Weights of a small GPT-style language model, trained from scratch on English Wikipedia.
Architecture: rotary positions, no biases in attention or MLP.
Each number is 128 + 24 x the weight over its row's rms, rounded and kept within 0 to 255. Layers, rows and columns count from 0. The size above them is the row's rms in percent of the matrix's.

# layer 2 MLP gate, 576x224, rms 0.155, rows 0-199, columns 96-127
size [103 103 109 103  93  86 108 101  89  97  93 103 108  92  95 104  90 101 110 106  97  94 115 124  92 103 102  97 101 100  94  87  86 100 111 107 113  92 100  87 113  89  94 100  92 103 103 100  84 106 101 101 104  95  97 114 107  91  96  86  93 108  87  96 101 102 101 108  93 100 102  90  99 105  87 106 104  99  84  96 108  91 110  95  92  97  93 112  95  93 104 104 115  98 103 102 104 106 110  95 106 103 102 118 108 101 113 110 117  83 111  88  94 100  80 104  99  79 106 101  95  98  80  99 108 104  94 113 105  85 104  97 105 108 108  91  99  76 100 107  86 143 103  93  99 102 111  96  85 102 100 106  92 109 104 103 100  96 115  93  72 103  94 112 102 100 106 102 100 103 105  94  94 102 108 100 100 101  97 101 110 108 103  92  93 102 106 106 103  99 104  93  89 112 107  94  98 104  94  89]
[[151 124 119 135 112 167 133 110 137 156 157 114 184  95 149 137 127 128 124 112 116  39 168 178  83 117 148 181 133 122 137 146]
 [111  92 179 120 114 127  91 154 151 127 179 131 163  96 128 161 120 138 126 109 115 138 147 116 115 122 105  72 138 111  77 120]
 [145  91  95 134 114  97 149 156 160 143 105 140 122 131 113 114  79 142 140  77 171 113  69 152 163 171 163 104 145 132 116 123]
 [ 99 117  89 119 116 110 139  96 104 135 124 138 119 103 167 121 133 171 127 189  90  73 132 154 131 124 121 131 163 116 116 120]
 [159 121 138 128  84 114 120 144 181 137 121  90  91  90 140 114  94 130  97 129 121 110 120 148 130 132 107 151 114  91 115 135]
 [154 118 144 143 142  68 108 142  87 178 118 146  91 108 120 157 124 135 124  99 135  84 168  93 112 107  98 139 128 143 138  88]
 [ 84  91 129 136 131 120 164 116 127 143 151 159 177 140 153 119 131 115 124 149 133 161 112 138  84 158 119 133 119 139 123 109]
 [153 135 136 144 138 143 133 133  81  90 115 108  99  95 117 162 147 118 140 176 152 150 165 160  93 177 126 124 134 130  97 140]
 [176  85 109 120  96  97 100 118  99 114 140 144 166  89 142 166 155 163 158 153 143 135 109 126 116 130 173 116 129 128 143 130]
 [121 116 153 134  79 135 137 108  91 140 118 128 130 146 153  91 175 161 141 115 151 114 107 108 139 131 100 127 130 115 149 143]
 [134 101 105 113 144 118 153 137 118 172 124 142 166 146 133 136 133 146  95 117 100 140 120 116 140 139 136 191 134  75 105 153]
 [124 139 141 115 106 110 132 107 127 125 130 121 149 168 133 134 135 118 166 133 115 148 123 126  87 157 159 141 150 116  86 126]
 [145  96 114 113 109 134 141  85 130 105 151 148 154  75 134 161 126 116 106  93 102 107 144 133 146 124 132 119  96 137 139  92]
 [112 115 110 169 125 137 157 116  82 101 124 121 125  89 110  98 133 116 115 157 103 135 105 122  87 116 155 158  99 152 146 125]
 [122 139 124 154 190 160  94 123 136  95 135 161 165 169 123 166 140 142 199 109 113 111 147 138 120 172 154 122 108 117 114 125]
 [128 191 153 121 117 107 119 131 127 155 145  99 127 124 128 118 137 152 156 116 155 138 154 129 144 193 101 147 140 152 131 132]
 [146 115 118 140 112 141  77 105 109 118 124 124 146 142 130 159 170 116 141 128  99 139  95 141  97 105 157  96 165 158 108 125]
 [122 150  83 105 131 185 167 160 118 122 129 103 147 120  95  93 162 132 132 106 148 159 158 112  96 170  96  78 128 122 150  60]
 [116 136 124 137 150 129  63 157 107 107 150  95 131 115 121 137 124 102 139 115 135 147  93 157 150 139 117 165 153 139 147 122]
 [158 153 150 114 160 101  59 136 101 146 122 100 118 132 135 128 155 117 150 111 166 173 116 111 128 147 154 126 161 142 112  98]
 [ 91 134 134 129 162 114 137 165 143 111 102 125 134 152 166  50 158 123  77 148 123 164 125 117  95 130 128  79  87 122 149 109]
 [161 109 132 115 129 116 149 120 103 175  95 130 116 130 122 135 134 122 143 130 136 104  67 123 143 126 113 106 127 107 138 124]
 [140 128 107 172 117 109 163 143 153 111 115 155 143 117 125 161 135 121 112 166 144 119 120 146 142 115 142  71 174 152 144 162]
 [110 132 128 165 132  94 106 113 130 140  85 145 157 133  62 145 105 123 164  95 102 157 139 138 108 118 177 134 150 112 127 104]
 [133 137 123 139 142 174 139 100 126  93 146 179 122  86 145 142 110 100  92 111 111 126 138 152 148 119 107 123 107 155 189 111]
 [108 118 162 161 118 174 122 126 100  75  95 134  98 133 102 198  91 105 110 137 142 139 142 115 122 133 109 147 147 123 144 150]
 [147 148 157 124 116 157 160 117 151 168 141 102 138  91 143 131 145 126 156 116 162 144 129 146  92  91  78 101 152 141 111 120]
 [ 89 167 104 167 123 132 143  95 116 147 103 127 113 137 160 127 112 148 109 187 131 153 158 118 115 130 113 123 108  85 159 161]
 [124 106 132 114 110 143 163  66 111 119 124 102 184 131  99 162 125 128 130 114 125 126  61 132 116 144 117 101 124 138 132 155]
 [155 143 108 114 137 133 120 113 145 112 159 103 143 159  73 128 165 153 130 166 104  57 109 138 144 108 159 132 129 144 141  69]
 [108 127 145  80 119 162 112 111 132  95 137 141 110 141  91 148 134 110 164 134 103  92 118 105 117 138  81 127 150 156 156  93]
 [126 108 128 104 148 143 142  98 115 127 150 147 160 126 160 107 156 103 123 151 116 109 154 129 149 174 130 120 110 171 155 122]
 [ 88 155 117  92 102 116  94 149 122  89 132  91 149 124 112 128 107 143 144 122 160 113 126 152 134  99 107 147  85 148 137  58]
 [148 118 135 131 171 143 138 114 130 153 114 155 107 142 126 167 112 114  69 134 137 141 104 106 162 104 156 179 123 130 107 135]
 [122 161 142  91  89 111 111 144 123 136 148 105 135 112  84 151 145 158 153 109 130 100 126 174 119 151 123 134 123 182  95 131]
 [115 130 140 116  85 142 151 134 179 140 128 110 138 133 148 122 148 104 150 145 158 132 133 179 119 113 157  73 167 113 105 150]
 [110 142 137 141 150 203 116 132 117 132 113 103 169 148 138 125 112 149 133 153 122 133 127 157  96 133 135 120 162 118  99 106]
 [118 105 108 140 101  95 151 182 129 124 132 136 172  87 202 160  94 118 132 113 132 121 126 116  86 140 134 124 117 196 104 157]
 [108 170 112 166 111 127 160 115  97  98 108 142 102 167 125 139  90  98 164 137 178 142  93 164 113 139 132 116 113 146  96 153]
 [130 129 100 132 122 112 111 111 152 148  91 172 133 134 125 131 110 141 137 182 125 144 157 200  96  82 119 133 129 127 172 106]
 [ 98 124 107 108 130 158 165 130 129 178 137 114 166 136 137 114  98 199 158 119 117 156 156 133 102 134 135 140 130  91 109 124]
 [ 92 127 135 138 125 130 106 126 145 110 113 173 101  96 106  72  95 112 128 127 122 133 111 133 100 117 142 107 135 140 109 108]
 [ 92 142 140 129 153 124 103  98 132 138 132 142 167 149  87 145 100 112 191 128 138 157 103 140 142 114 132 123 127 140 129 129]
 [157 143 145 112 132 117 136  81 134 104 112 116 131  70 133 151 136 116 109 146 104 158 179 120 116 132 100 100 144 199 160 136]
 [120 148 155 143 146 125 119 129 114 144 101 113 133 119 107 130 114 117 116 131 126 173 147 126  72 129 159 118 126 145 121 141]
 [129 109 162 109 130 176 162 140 153 120 130 143 140 137 108 138 121 136  75 150 162 120 123 164 140 123 136 116 149 119 122 127]
 [ 86 148 173 171 170 134 108 122 142  93  71 155 138  93 102 123 111 127 152 106 131  77 148 141 131 115 143 131 128 174 122 144]
 [169 122 131 146 115 134 172 117 112 173 180 117 140 125 105  99 129 160  87 138 168 113 118 130 129 100 136 103 142  79  99 164]
 [169  82 129 181 127  87 140 104 127 140  88  97 169 105 164 119 147 143 146 129  80 129 102 158 141 136 157 158 124 120 122 114]
 [111 157  96 110 188 119  93 114 123 111 137  95 135 168  85 130 133 107 144 137 126 131 125 150  88 140  88 123  64 116 136 115]
 [106 123 108 149 110 124 172 133 138 160 122 122 130 176 130 118 130 151 118  87 113 131 116 124 155 118  85 127 103 115  88 118]
 [125 119 118 134 158 120 141 132 102 104 160 113 117  82 158 114 154 151 157 180 126 156 132  72 173 158 129  78 123 158 106 105]
 [139 130 169 172 163 116 133 111 135 110 116 128 159 134 179 159 141 115 100  87  98 136 103 126 120 128 133 166 161 130 121 139]
 [157 103 148 154 124 123 121 107 105 142 105 136 137 132 147 118 159  91 135 132 138  59 138 157  80 137 154 150 120 121  93 100]
 [118 154  70 117 113 144 128 124 131 138 135 174 167 161 126  88 138 150 101 120 143  86 139 123 119  95 173 147 104 125 106  87]
 [108 107 157 129  85 145 129 112 128 136 188 107 126 110 129 101  88  92 128 194 123  95 138 107 139 144 125 175 115 114 139 122]
 [106 141 166 127 116 130 163 126 118 168 102 131 136 109 119 109 105 130 118 174 123 146 152 131 129  97 119 122 161 103  62 168]
 [124  95 127 109 133  99 138  89 111 147 130 104 126 180 122 150 142 132 100 169  93 153  86 153 130 154 148  89 141 143 138 142]
 [143 133 135 130 166 110  99  82 113 131 132  78 114 142 136 157 114 110 100 102 186  90 139 156 135 164 121 124 150 134 116 130]
 [126 143 102 150 135 109  93 105  93 126 127 140  97  82 112 127 105 138 118 121 155 114 102 175 142 135 154 124 142 151 161 129]
 [108 157 101 131 144 110 130 107 152 185 114 119 103 163 132 110 135 141 118 164 111 146 130 126 184 118 142 125 156 157 141  88]
 [106 127 102 104 113 111 193 152  97 107 143 103 136 160 151  92 110 119 144 154 158 136 103 131  85 137 137  74  98 123 190 117]
 [112 123 129 118 157 144  71 134 171 143 103  92 132 137 162 106 125 130 152 125 145 118 115 126 152 178  87 116 149 132 127 118]
 [157 170 102 130  90 101 127 108 121  87 146 122 139  99 150 169 132 162 115 165 122 150 149 161  95 136 133 107 139 207 121 101]
 [150 172 127 147 119  82 122  80  99 153  95 131 164 112 126 155 149  98 109  95 121 123 154 142 194 111 134 105 132 116 136 125]
 [113 154  95 135 141 133 150 133 103 171 130 112 140 103 129 149 149 148 127 123 107 181 136 126 121 129 143 109  79 113 107 139]
 [132 149 117 113 133 154 112 188 121 132 105 135 106 113 116 141 110 149 133 123 152 161 146 101  95  95 140 101 136 104  83 119]
 [110 140 107 199 154 129 149  90 117 138  89 125 120 143 118 130 135 147 138 138 168 126  95  90 121 173 136 161  81 161 142 151]
 [143 111 132 151 109 143 149 114 163 189 154 121 127 118 141  76 148 108 110 141 166  80 141 147 151 121 161 149  81 114 101 105]
 [107 111 135 134  97 155 108  72  66 118 145 142 136 164 117 119  89  86 126 129 144 128 135 184  87 126 120 138 135 110 109 119]
 [135 110 161  83 161 115 127 108 192 109 130 128 130 128 142 130 128 149  71 144 154 101 141 133 132 148 107 141 138 137  93 128]
 [110 124 120  91 158 123 101 113 104 131 120 116 137 127 133 161  89 130 115 146 132 158 116 120 114 109 158 143 126 128 158 154]
 [144 183 154 113 112  95 150 112 128  92 151 106 124 161 156 135 150 167 118 103 128 144 147 125 160 166 105 112 112 119 135 167]
 [118 149  79 126 138 112  67 149  70 146 124 141 146 113  99 123 127 147 139 120 172 111 126 129 116 151 125 151 130 122 171 134]
 [131 134  86 128 112 131 160 134 125 149  86 136 133 133 124  90 178 169 158 134 104 119 116  85 143 115 137 167 139 115 129 119]
 [ 91 136  98 134 160 150 133 115  84 104 108 110 130 127  92 119  67 138  90 162 172 101  80 144 105 179 167 132 109 152 121 130]
 [139 145 137 112 116 164 163  90  85 189 116 147 116 115 109 130 151  85 116 137 127 102 165  83 120 150 120 150 133 159 123 113]
 [174 137 129 170 146 119 155 139  87 131 136 182 141 127 123 118 133 153 118 138 144 142  64 155 113 118 150 129 134 138 103 144]
 [167 160 124 138 175 128  92  96 121 163 105 124 138 149  94  88 158 121 122 118  82 120 130 114 149 117 126 139 102 120 144 188]
 [ 79 143 145 147 148 119 118 142 122 121 128 119  87  89  97 127  93 109 133 131 150  97 131 103  83 130 131 122 105 120 125 123]
 [124 106 151 142  87 136 143  84 129 163 135  46 105 130 129 151 127 126 122 183 142 171 148 146 110 172 105 130 138 109 104 113]
 [147 106 176  99 147 189 153 124 146 147 129 105 155 109 144  76  96  95 130 108 120 128 125 142  90 154  92 110 113 127 121  77]
 [100 111 125  88 120 142 160 134 158 119 148 122 103 120  87 145  98  98 124 147 139 159  92 130 141 132 101 117 110  97 142 118]
 [ 96 157 111 127 150 118 147 129 136 132 130 146 119 148 102 160 133 170 157 123 128 175 133 100 110  90  89 128 123 105 101 182]
 [157 122 102 116 115 101 147 115 148 119 173 120 130 125  88 104 152 125 116 122 110 115  91  99 119 126 123 147 133 141 157 149]
 [125 125  95 108  99 111 171 119 121 159 110 155 113 157 135  83  82 165 147 117 126 103 110 123 121 108 178 119 129 141 101 129]
 [187 105 151  97 145  85 132 160  84 153 159 117 152 113 104  86 133 124  92  97 153  99 141 143 139 106 161 151 132 132 145 123]
 [161 111  92 144 145 160 143  98 136 119 163 152 151 132 136 124 131 136  90 102 103 118 129 132 129  98 131 141 136 183 164 144]
 [194 111 123 128 141 143  92 105 154 196 167 134 103 119 164 133 149 115 140 125 114 126 164 123 171 126 142 144 140 125 101 125]
 [144 121  84 164 109 122  96 134 114 148 165  77 132 127 126 151 123 136 123 137 150 164  79 140 126 153 124 149 143 125 131 152]
 [169 144 134 139 150 127 116 122 116 120 116 127 120  88 102 147 136 104 117 177 126 104 112 149 107 129 129 148 115 119 181 150]
 [119 107 159 116 151 148  94 169 129 127 153  96 124 136 126 126 145 143  98 133 128 109 126 116 123 125 121 146  90 140 143 178]
 [118 111 118 155 120 176  96 147 110 124 110 156 132 171 128 187  92 156 152 100 110  99 137 117 129 116 123 124  83 132 130 148]
 [103 141 128 134 116 112 171 154 133 148 118  60 117 105 106 133 111 123 152 125 140 131 166 120 132 157  99 123 143  94 123 119]
 [ 70 181  82 165 125 112 123 148 128 129 117 123 104 136  78 146 131 120 131  95 135 152 110 132 144 110 119 118 102 142  95  88]
 [ 86 133 111 144 119 128 152 104 102 177 140 123 107 130 123 119 146  99 112 139 117 137 149 137 108 124 142  93 114 145  67 136]
 [128  81 142 124 101 170 139 124 171 204 100 108 153  96 146 125 147 127 121 119 184 127 149 149 112 109 108 109 139 158 142 104]
 [118 101 118 108 161 150 120 144 137 135 160 122 181 153 105 137 146 189  93 144 161 132 113 112  76 124  98 122  96 157 123 150]
 [149 124 133 132 131 129 117 135  88 100 153 123 154 175 130 149 147 160 107 149 132 147 124 123 146 119 146  98 122 157 105 102]
 [102 129 115 149 161 112 184 121 138 113 139 114 110 128 142 126 120 111 143 119 152 167 116 103  94 110 101 110  99 133 139  75]
 [105  81 101 106 124 131 159 101 116 150 137 136 129 125 136 126 125  94 125 151 109 158 116  99 127 179 119 120  98 148 111  78]
 [118 122 127 135 126 111 123 116 108 128  79 144 139 177 135 133 113 128 132 164 139 177 114 143 154 145  87 107 113  97 166 171]
 [135 132 124  74 126 143 132 154 123 169 160 115 149 119 166  86 156  86 105  84 126 109 136 112 166 116 115 125 144 141 124 179]
 [157 102 139 136 114 146 140 111 145 136  71 108 151 113 138 152  85 153  94 151 203 120 109 129 151 102 130 118 141 172 109 152]
 [ 91 157 164 178 151  88 160 132 148 127 137 111  86 132 123 126 128 117 114 126 148  93 113 125 180 148  95 161 148 122 103 152]
 [119 116 153 125 151 121 158 121  70 126  96 133 108 147 145 104 106 126 132 171 144 120 139 148 133 180 135  91 138 163 131 121]
 [ 99 148 109 127 139 176  90 107 142 160 104 139 122 135 107 136 134 168 132 109 153 151 175 131 100 125 134 142 132 145 129 111]
 [ 95 129 101 157 157 105 165 139 142 119 111 165 154 119 179  94 147 161 154 149  98 119 170 112 118 143 124 127 117 122 154 158]
 [127 128 142 133 129 153 124 129 117  80 116 120 120 103 116 153 123  93 136  89 126  70 118 138 163 131 151  93 121 166 121 116]
 [157 104 110 145 137  84 161  77 159 122 175 162 156 153 145 124 104 119 164 159 125 130 118 149  72 137 122 165  97 143 123 156]
 [166 124 149 109 101 136  97 122 122 104 136 151 126 110  91 126 103 124 105 128 162 132 126 123 130 151 158 150 133 158 140 104]
 [142 155 106 115 149 118 115 139 164 147 122  81 111 132 140 134 147 109 129 146  99 116 134 122 171 144 120 109 163  78  88 119]
 [136  72 136 109 152 157 123  95 130 127 150 143 177 119 130 167 135 140 108 184 101 137 146 133 133 101 150  97 142 159 117 115]
 [104 190  85 112 130 134 137  89 102 142 118 190 129 165  94  99 114 124 150 152 106 137 102 138 178  80 124 150 159 134 119 105]
 [118 167 109 163 104 124  86 116 111 115 124 116 119  87 115 139 123 130 157 139 145 109 126  84 142 167 143 152  89  72 103 120]
 [136 109 141 164 175  93 152 123 157 135 107 156 106 132 161  91 135 127 141 132 130 151 178 151  83 124 129 141 111 123 160 112]
 [108 145 116  81  91 127 113 101 131 134 141 140 171 175 104 126 170 150  98 106 103 138 136 118 140 102 125 116 153 186 144 107]
 [ 91 128 130 135 145 163 107 155 135 111 105 139 108 140 139 134 126 132 172 164 157 124 132 176  88 137 142 141 132  85 111 134]
 [131 123 141 162 152 128  68 145 122 122 123 117 111 113  92 167 145 115  99 114 168 161 114 114 128 145 164 132 136 127 121 164]
 [142 150 144 106 121 113  97 113 121 159 192 120  92 110 137 121 110  96 128 117 115 156 104 163 144 135 144 168 134 100 106 124]
 [115 108 149 121 145 102 143 152 117 159 113 126 102 116 129 108 133 128 105 139  77 123 164  90 124 188  99 148 150 128 110 133]
 [117 111  94 104 127 154 114 124 154 172 104 127  92 141  85 125 126  94 138 133 138 144 146  86 110 146  82 129 103 134 178 124]
 [152  90 128 112 101 135 125 133 180 131 126 115 150 159 126 150 158 122  88 143 125 141 155 131 114 119  73 181 127  92 111  66]
 [142 146 143  89 123 123 138 151 142 114 138 118 123 131 138 157 116 121 108  96 116 124 110 129 107 142  58 117 125 172 127 147]
 [120 117 135 187  86 149 111 127 133  95 175 106 113 148 115  94 105 125 170 120 103  97 143  94 123  88 129 137 110 114 126  96]
 [166 111 109 145 146 142 129  88 123 147 224 106 123 163 131  95 120 130 125 139 108 127 153 120 123 114 144 154 161 128  49  91]
 [130 132 140 108  94 145 128 150 116 108 137 148 164 140 144 137 173  86 129  75  91 119  88 133 167 156  86 129 103 137  92 119]
 [ 82 124 112 128 154 113 177 128 101 146 135 122 129 170 111 107 108 139 123 140 118 104  87 140 121  73 101 168 117 133 129 110]
 [123 165 102 140 138 100 117 121 130 108  98 139  96 144 152 103 169 138 129  75  96  83 150  73 150 129  88 127 127 153 105  81]
 [174  98  98  91 121 123 162 165 171  97 128  92 145 103 103 140 145 116 131  97 154 107 108 104  94 162 143 110 144 134 147  83]
 [135 112 129  67 117 166 123 118 153  83  76 125 211  74 114 132  99 170 152 138 116 156 132  89 114 118 101 134 156 154 138 113]
 [114 121  96 150 138 147 118 102 150 157 115 120 113  86 119 139 118  83 160 133 114 128 131 109 116  98 161 142  97 119 140 158]
 [135 123 160 112 135 142 104 104  92 131  97  89 117  80 163 162 107 120 137 125 149 158 136 142 116 124 135 149  94 161 129 136]
 [115 196 141 155 108 133 175 121 111 182 132 150 128 128 102 153 145 119 105 122  98  87 108 155 150 199 135 145 135 138 117 114]
 [149 152 110 146 109 142  90 122 107 126 122 149 168 100  92 140 102 159 149 156 114 132  76 187 114  86 186  87 109 151 139 127]
 [155 127 141 115 133 123  88  91 116  87 139 128 141 149 114 129 121 131 122 149  96 130 162 110 138 153 109 101  89 132 122 108]
 [110 169  93 117 133  98 167  94 105 106 121 138 141 105 127 103 149 146 124 126 132 133 166  75 154 121  93 131 123 139  89 122]
 [ 80 135 119 108 119 114 161  92  89 123 131 136 163 156 134 109 103 130  81 153 113 100 132 134 127 108 123 102 129 119  83 115]
 [121 152 141  90 143 122 132  88 140 170 180 150  96 107 131 173 145 156 130 119 123 122 131 173 162 127 139 113 179 125 105 127]
 [ 98 110 140 160 180 136 150 126 141  85 111 139 166 162 115 128  77 152 130 185 114 101 122 132  83  98 189 110 116 128 122 143]
 [149 153 158 108 127 143 127  80 150 108 178 137 146 144 119 136 121  72  75 143 106 125 135 131 111 110  91 112 120  95 123  87]
 [104 164 114 118 147 129 160 105 155 154 141  88 113 130 128 135 136 138 143 128 107 159 155 161 106 148 156 138 154  97 109 133]
 [105 168 146 134 142 115 118  92  98 141 105 106 107 171 128 134 100  92 113 188 136  92 109 112 173 133 136 155 165  91 130 124]
 [133 159 175 206 135 148 151 134 172 131 100 110 139 169 126 125 110 154 114 103 139 144 109 118 126 135  80 137 121 138 141 178]
 [118 129 150 145 138 125 110 113  68 143 106 109 181 150  79 135 116 142  71  82 111  94 107 106 112 154 117 102 139 143  65 150]
 [ 99 121 147 147 140 179 141  91 142 122 131  79 163 109 103 114 119 126 138  88 129 136 134 111 125 121 112 104 158  98 125  96]
 [121  87 148 167  95  98 119  88 121 126  90 152 133 124  91 111  80 104 146 147  76 134 130 140 131 143 135 149 128 104 160 129]
 [156 103 120 123 133 122 176 117 110 140 133  94 110 143 149 122 112 146 168 141 115 172 115 142 152 129 113 140 113  86 170 165]
 [107 129 136 142 119 146 173 105 177 116 123  81 126  89 133 126 180 143 141 137  94 151 131 158  98 117 105 142 108 135 138 114]
 [ 94 104 129 133 116  97 161 107 131 137 124 125 141  97 150 145 123 134 117 137 108 177 133  90 157 220 162 145 135 135 102 155]
 [113 108 135 138 145 123 148 132 126 126 131 111 119 127 126  94 121  90  92 134  99  72 137  89 139 111 113 137 131 164 137  81]
 [ 89 142 131 149 108  59  92 128 106 100 119 144 125 142 159  96 125 108 162 130  81 140 121 155 139 139 129 110 107 110 121 140]
 [154 141 148 147 161 109  90 126 124 116 191 112 150 145 141 139 125 153 102  91 134 109 147 113 142 151 188  93 103 102 143 172]
 [126 140 112 159 138 119 100  96 157 151 185 140 149 131 120 126 182 123 155 174 190 151 142  88 154  81  97 160 152  96 129 205]
 [144 134 151 128  98 120 107 138  95 139 127 113  91 102 110 153 128  79 118 118 158  98 145 121 142 129 107 110 140 182 111 145]
 [128 136 139 129 120  92 107 142 188 156  98 110 116 118 107 103 133  86 131 153 113 167 140  98 149 188 115 129  80 106 147 112]
 [131 134 121 109  98  84 126 131 159 142 136 108 139 114  61  92 157 125 120 150 164 131 150 165 104 117 151 142 116 124 126 146]
 [126 125 126 100 128 121 106 154 169 148 104 147 150 127 123  81 132 136 170 136 121 149  72 163 131 156 109 108  87 134 123  86]
 [141 105 126 126 111 136 166 149 101 125 120 114 141 131 152 153 130 160 146 138 143 144 104 138 128 158 137 140 122  91 108  90]
 [128 129 142 164 126 140 142 107 113 153 122 104 185 125 126 101 129 134 121 136 139 146 127 159 162 134 135 175 139 115 104 176]
 [109 166 108 161 138 124 145 130 107 140 173  93 131 153 116 134 118 147 130 145 159 128 154 144 121 129  88  82 141 122 103 159]
 [143 105 158 160 101 152 109 129 113 105 108 108 163 108 127 125 134 130 101 171 162 114 138 151 126 138 120 157  71 124 146 120]
 [151 110 114 128 109 144 125 133 106  89 115 149 123  88 123 137 130 141 115 171 146 155 104 132 184 144  97  96 141 131 149 118]
 [126 144 112 120 108 111  92 113 113 135 120 136 146 136 142 130 106  88 102 131  98  90 106 169 129 129 108 120  99 129 122 136]
 [ 96 147 181 129 149 130 118 126  99 104  98  97 124 136 137 153 137 111 125 134 148 155 117 126 126 147  94 152 153 138 128  94]
 [148  77 109 131 125 121 130  91 166 146 133 131 124 122  88 110  94 142 158 139 111 129 127 109  88 157 127 101 129 140 147 117]
 [132 149 191 104 129 123 106 132 112 162 146 145 142 139 149 171 137 121 178 133 111 105 130 122 135 167 109 178 159  97 112 148]
 [110 107 139 104 151  70  92 189 125 105 115 107  90 131 127 125  83 130 137 153 143 132 125 126 125 142 164  95 119 124 100 106]
 [142 114 153 161 119 122 135  95 133 108 169 133 141 111 165 165 123  91 121  86 125 115 127 124 139 101 124 122 178 127 101  95]
 [142 133 115 146 146 155 111 133 133 121 116 181 143 105 149 124 125 157 148 143 109 142 116 122 165 128 137 111 134  73 142 136]
 [160 118 149 135 103 123 132 100 113 135 112 142 124 120 130 120 122 123 152 103 142 169 135 120 121 108 140 172 138 135 109 129]
 [110  97 137 116 148 161 154 157 165 166  99  99 157 154 125  78 141 149 146 135 114 155 153 166  71 125  78 157 125 114 120 119]
 [141 159 141 137 129 137 111 104 111 122  99 182 153 141 142 126  95 115 137 141  81 115  97 129 140 108  76 119 136 121 129 104]
 [122 145 129 118 122 110 125 150 116 125 100 148 129 141  89 123  83 138 149 135 107 116 122 113 148 104 158 124 187 133 111 142]
 [117 113 148 106 117 106 135 190 129 136 155 140 142 154 151 162 148 148  98 112 119 127 121 133 108 120 129 129 131 108  97  89]
 [133 162 128 168 110 149 133 123 140 118 155 136 162 133 110 123  61 128 129 130 120 144 112 154 133 163 105 116 131  94 142 157]
 [136 138 163 164 169 100 125  96 130 136 106 156 113 137 115 138 105 111 115 194 113  99 151 104 127  91 187 127 126 103  81 112]
 [101  96 121 121 115 106 128 149 101 137 187 136 181 176 104 115  65 153 141 139 146 135 112 119 112 150 134 125  97 117 118  72]
 [150 145 139 120  90 129 119 119 137 135 112 108 119 126 145  96  88  74 105 129 177 109 144 125 129 117 133 114  78 121 157 143]
 [117 169 111  87 110 130 136 119 119 146 161 121  90 158 114 139 155 130 105 165 188  83 157 133 117 131  98 132  83  94 125 119]
 [113 146 139 116 114 109 171 139 155 151 111 105 156 147 152 118 132 122 118 122 154 117 149 100 138 121 155 151 104 131 132  95]
 [125  71 107 146 145 141 122 150 128 136 158 147 137 127 173 105 109 130 121 150 113  95 148 113 103  58 175 138 119 134  92 116]
 [140 101 140 126  96 132 168 113 123  97 144 110 154  86 110 134 145 149 125 144 140 124 114 154 117 133 126 141 101 120 131 151]
 [141 120  95 110 141 127 173 111 131 155 113  91 116 110 130 130 146 150 133 119 153 129 134 113 125 137 166 126 122 146 120 140]
 [103 106 146 171 109 136 155 130  78 144 120 143 118 148 118 129 142 154 155 136 172 132 107  97 127 151 140 151 106 175 131  93]
 [ 86 176 148 125 129 129 145  92 145 108 128  97 165 139 114 144 125 107 135 123  94  81 116 170 136 143 117 136 159 120  83 117]
 [ 90 139 104 101 157 112 107 129 118 158 157 125 177 111 134 101 108 159 152 108 103 153 128 133 106 154 128 126  60 118 151 124]
 [143 108 135 123  85 122 134 144 164 147 144 119 165 118 102 146 109 129 165 122 152 106 123 144 139 146 121 125 127 147 113 125]
 [139 105 159 102 143  94 143 125 134 153 103 135 141 135 141 118 120 128 144  92  96 114 119  99 152 119 149 127 111 134 137 155]
 [ 94 140 179 135 104 104 157 116 100 159 144 105 175 112 170 122 107 119 166 115 126 157 147 131 120 122 115 113 113 111 100 131]
 [105 127 118 135 138  90 104 148 122 133 108  56 157 135  90 132 147 133 141 121 191 139  87 145  93 114 143 152 110 139 147 113]
 [ 51 119 132 139  84 157 141 148 102 141 118 103 136 123  64  98 100 135 160 132 106 134 131 110 128 138 153 127 117 130 129 139]
 [144 137 121 136 132 129 106 138 129 152 122 148 148 131 101 110  95 132 127 158 105 141 148 125 123 109 117 122 161 119 141 133]
 [143 131 156 123 104 101 159 126 102 106  96 153 107 129 106 114 122 128 170 146 122 110 135  92 197  99  84 157 107 181 134 129]
 [110 118 151 121 167  88 124 129 135 111  71 127 168 151 118 115 100  93 149 172 100 126 124 114 107 177 105 159  96 107 100 147]
 [133 154 107  85 120 107 124  91 109 148 128  79 115 129 112  96 121  87  96 110 132 167 167 134 150 150 118 121 140 115 163 110]
 [176 125 116 147 111 116 122 110 149 175 191  99  75 130 131 129 129 109 122 139 154 124 102 112 150 162 118 169 116 124 105 133]
 [135 146 142 148  82 142 203 123 110 135 133 152 128 120 122 119 113 123 133 162 107 127 145 134 121  97 162 128 106 142 124 158]
 [158 140 100 169 122 142 158 158 135  99 131 118 117 166 145 160 124 156  99 108 113 167 149 196 151 123 138 138 110 109 162 145]
 [123 118 132 160 128 157 106 142 146 130 189 138 113 123 130 169  99 134 151 155 131  90 134 123 162 122 133 138 208 104 110 127]]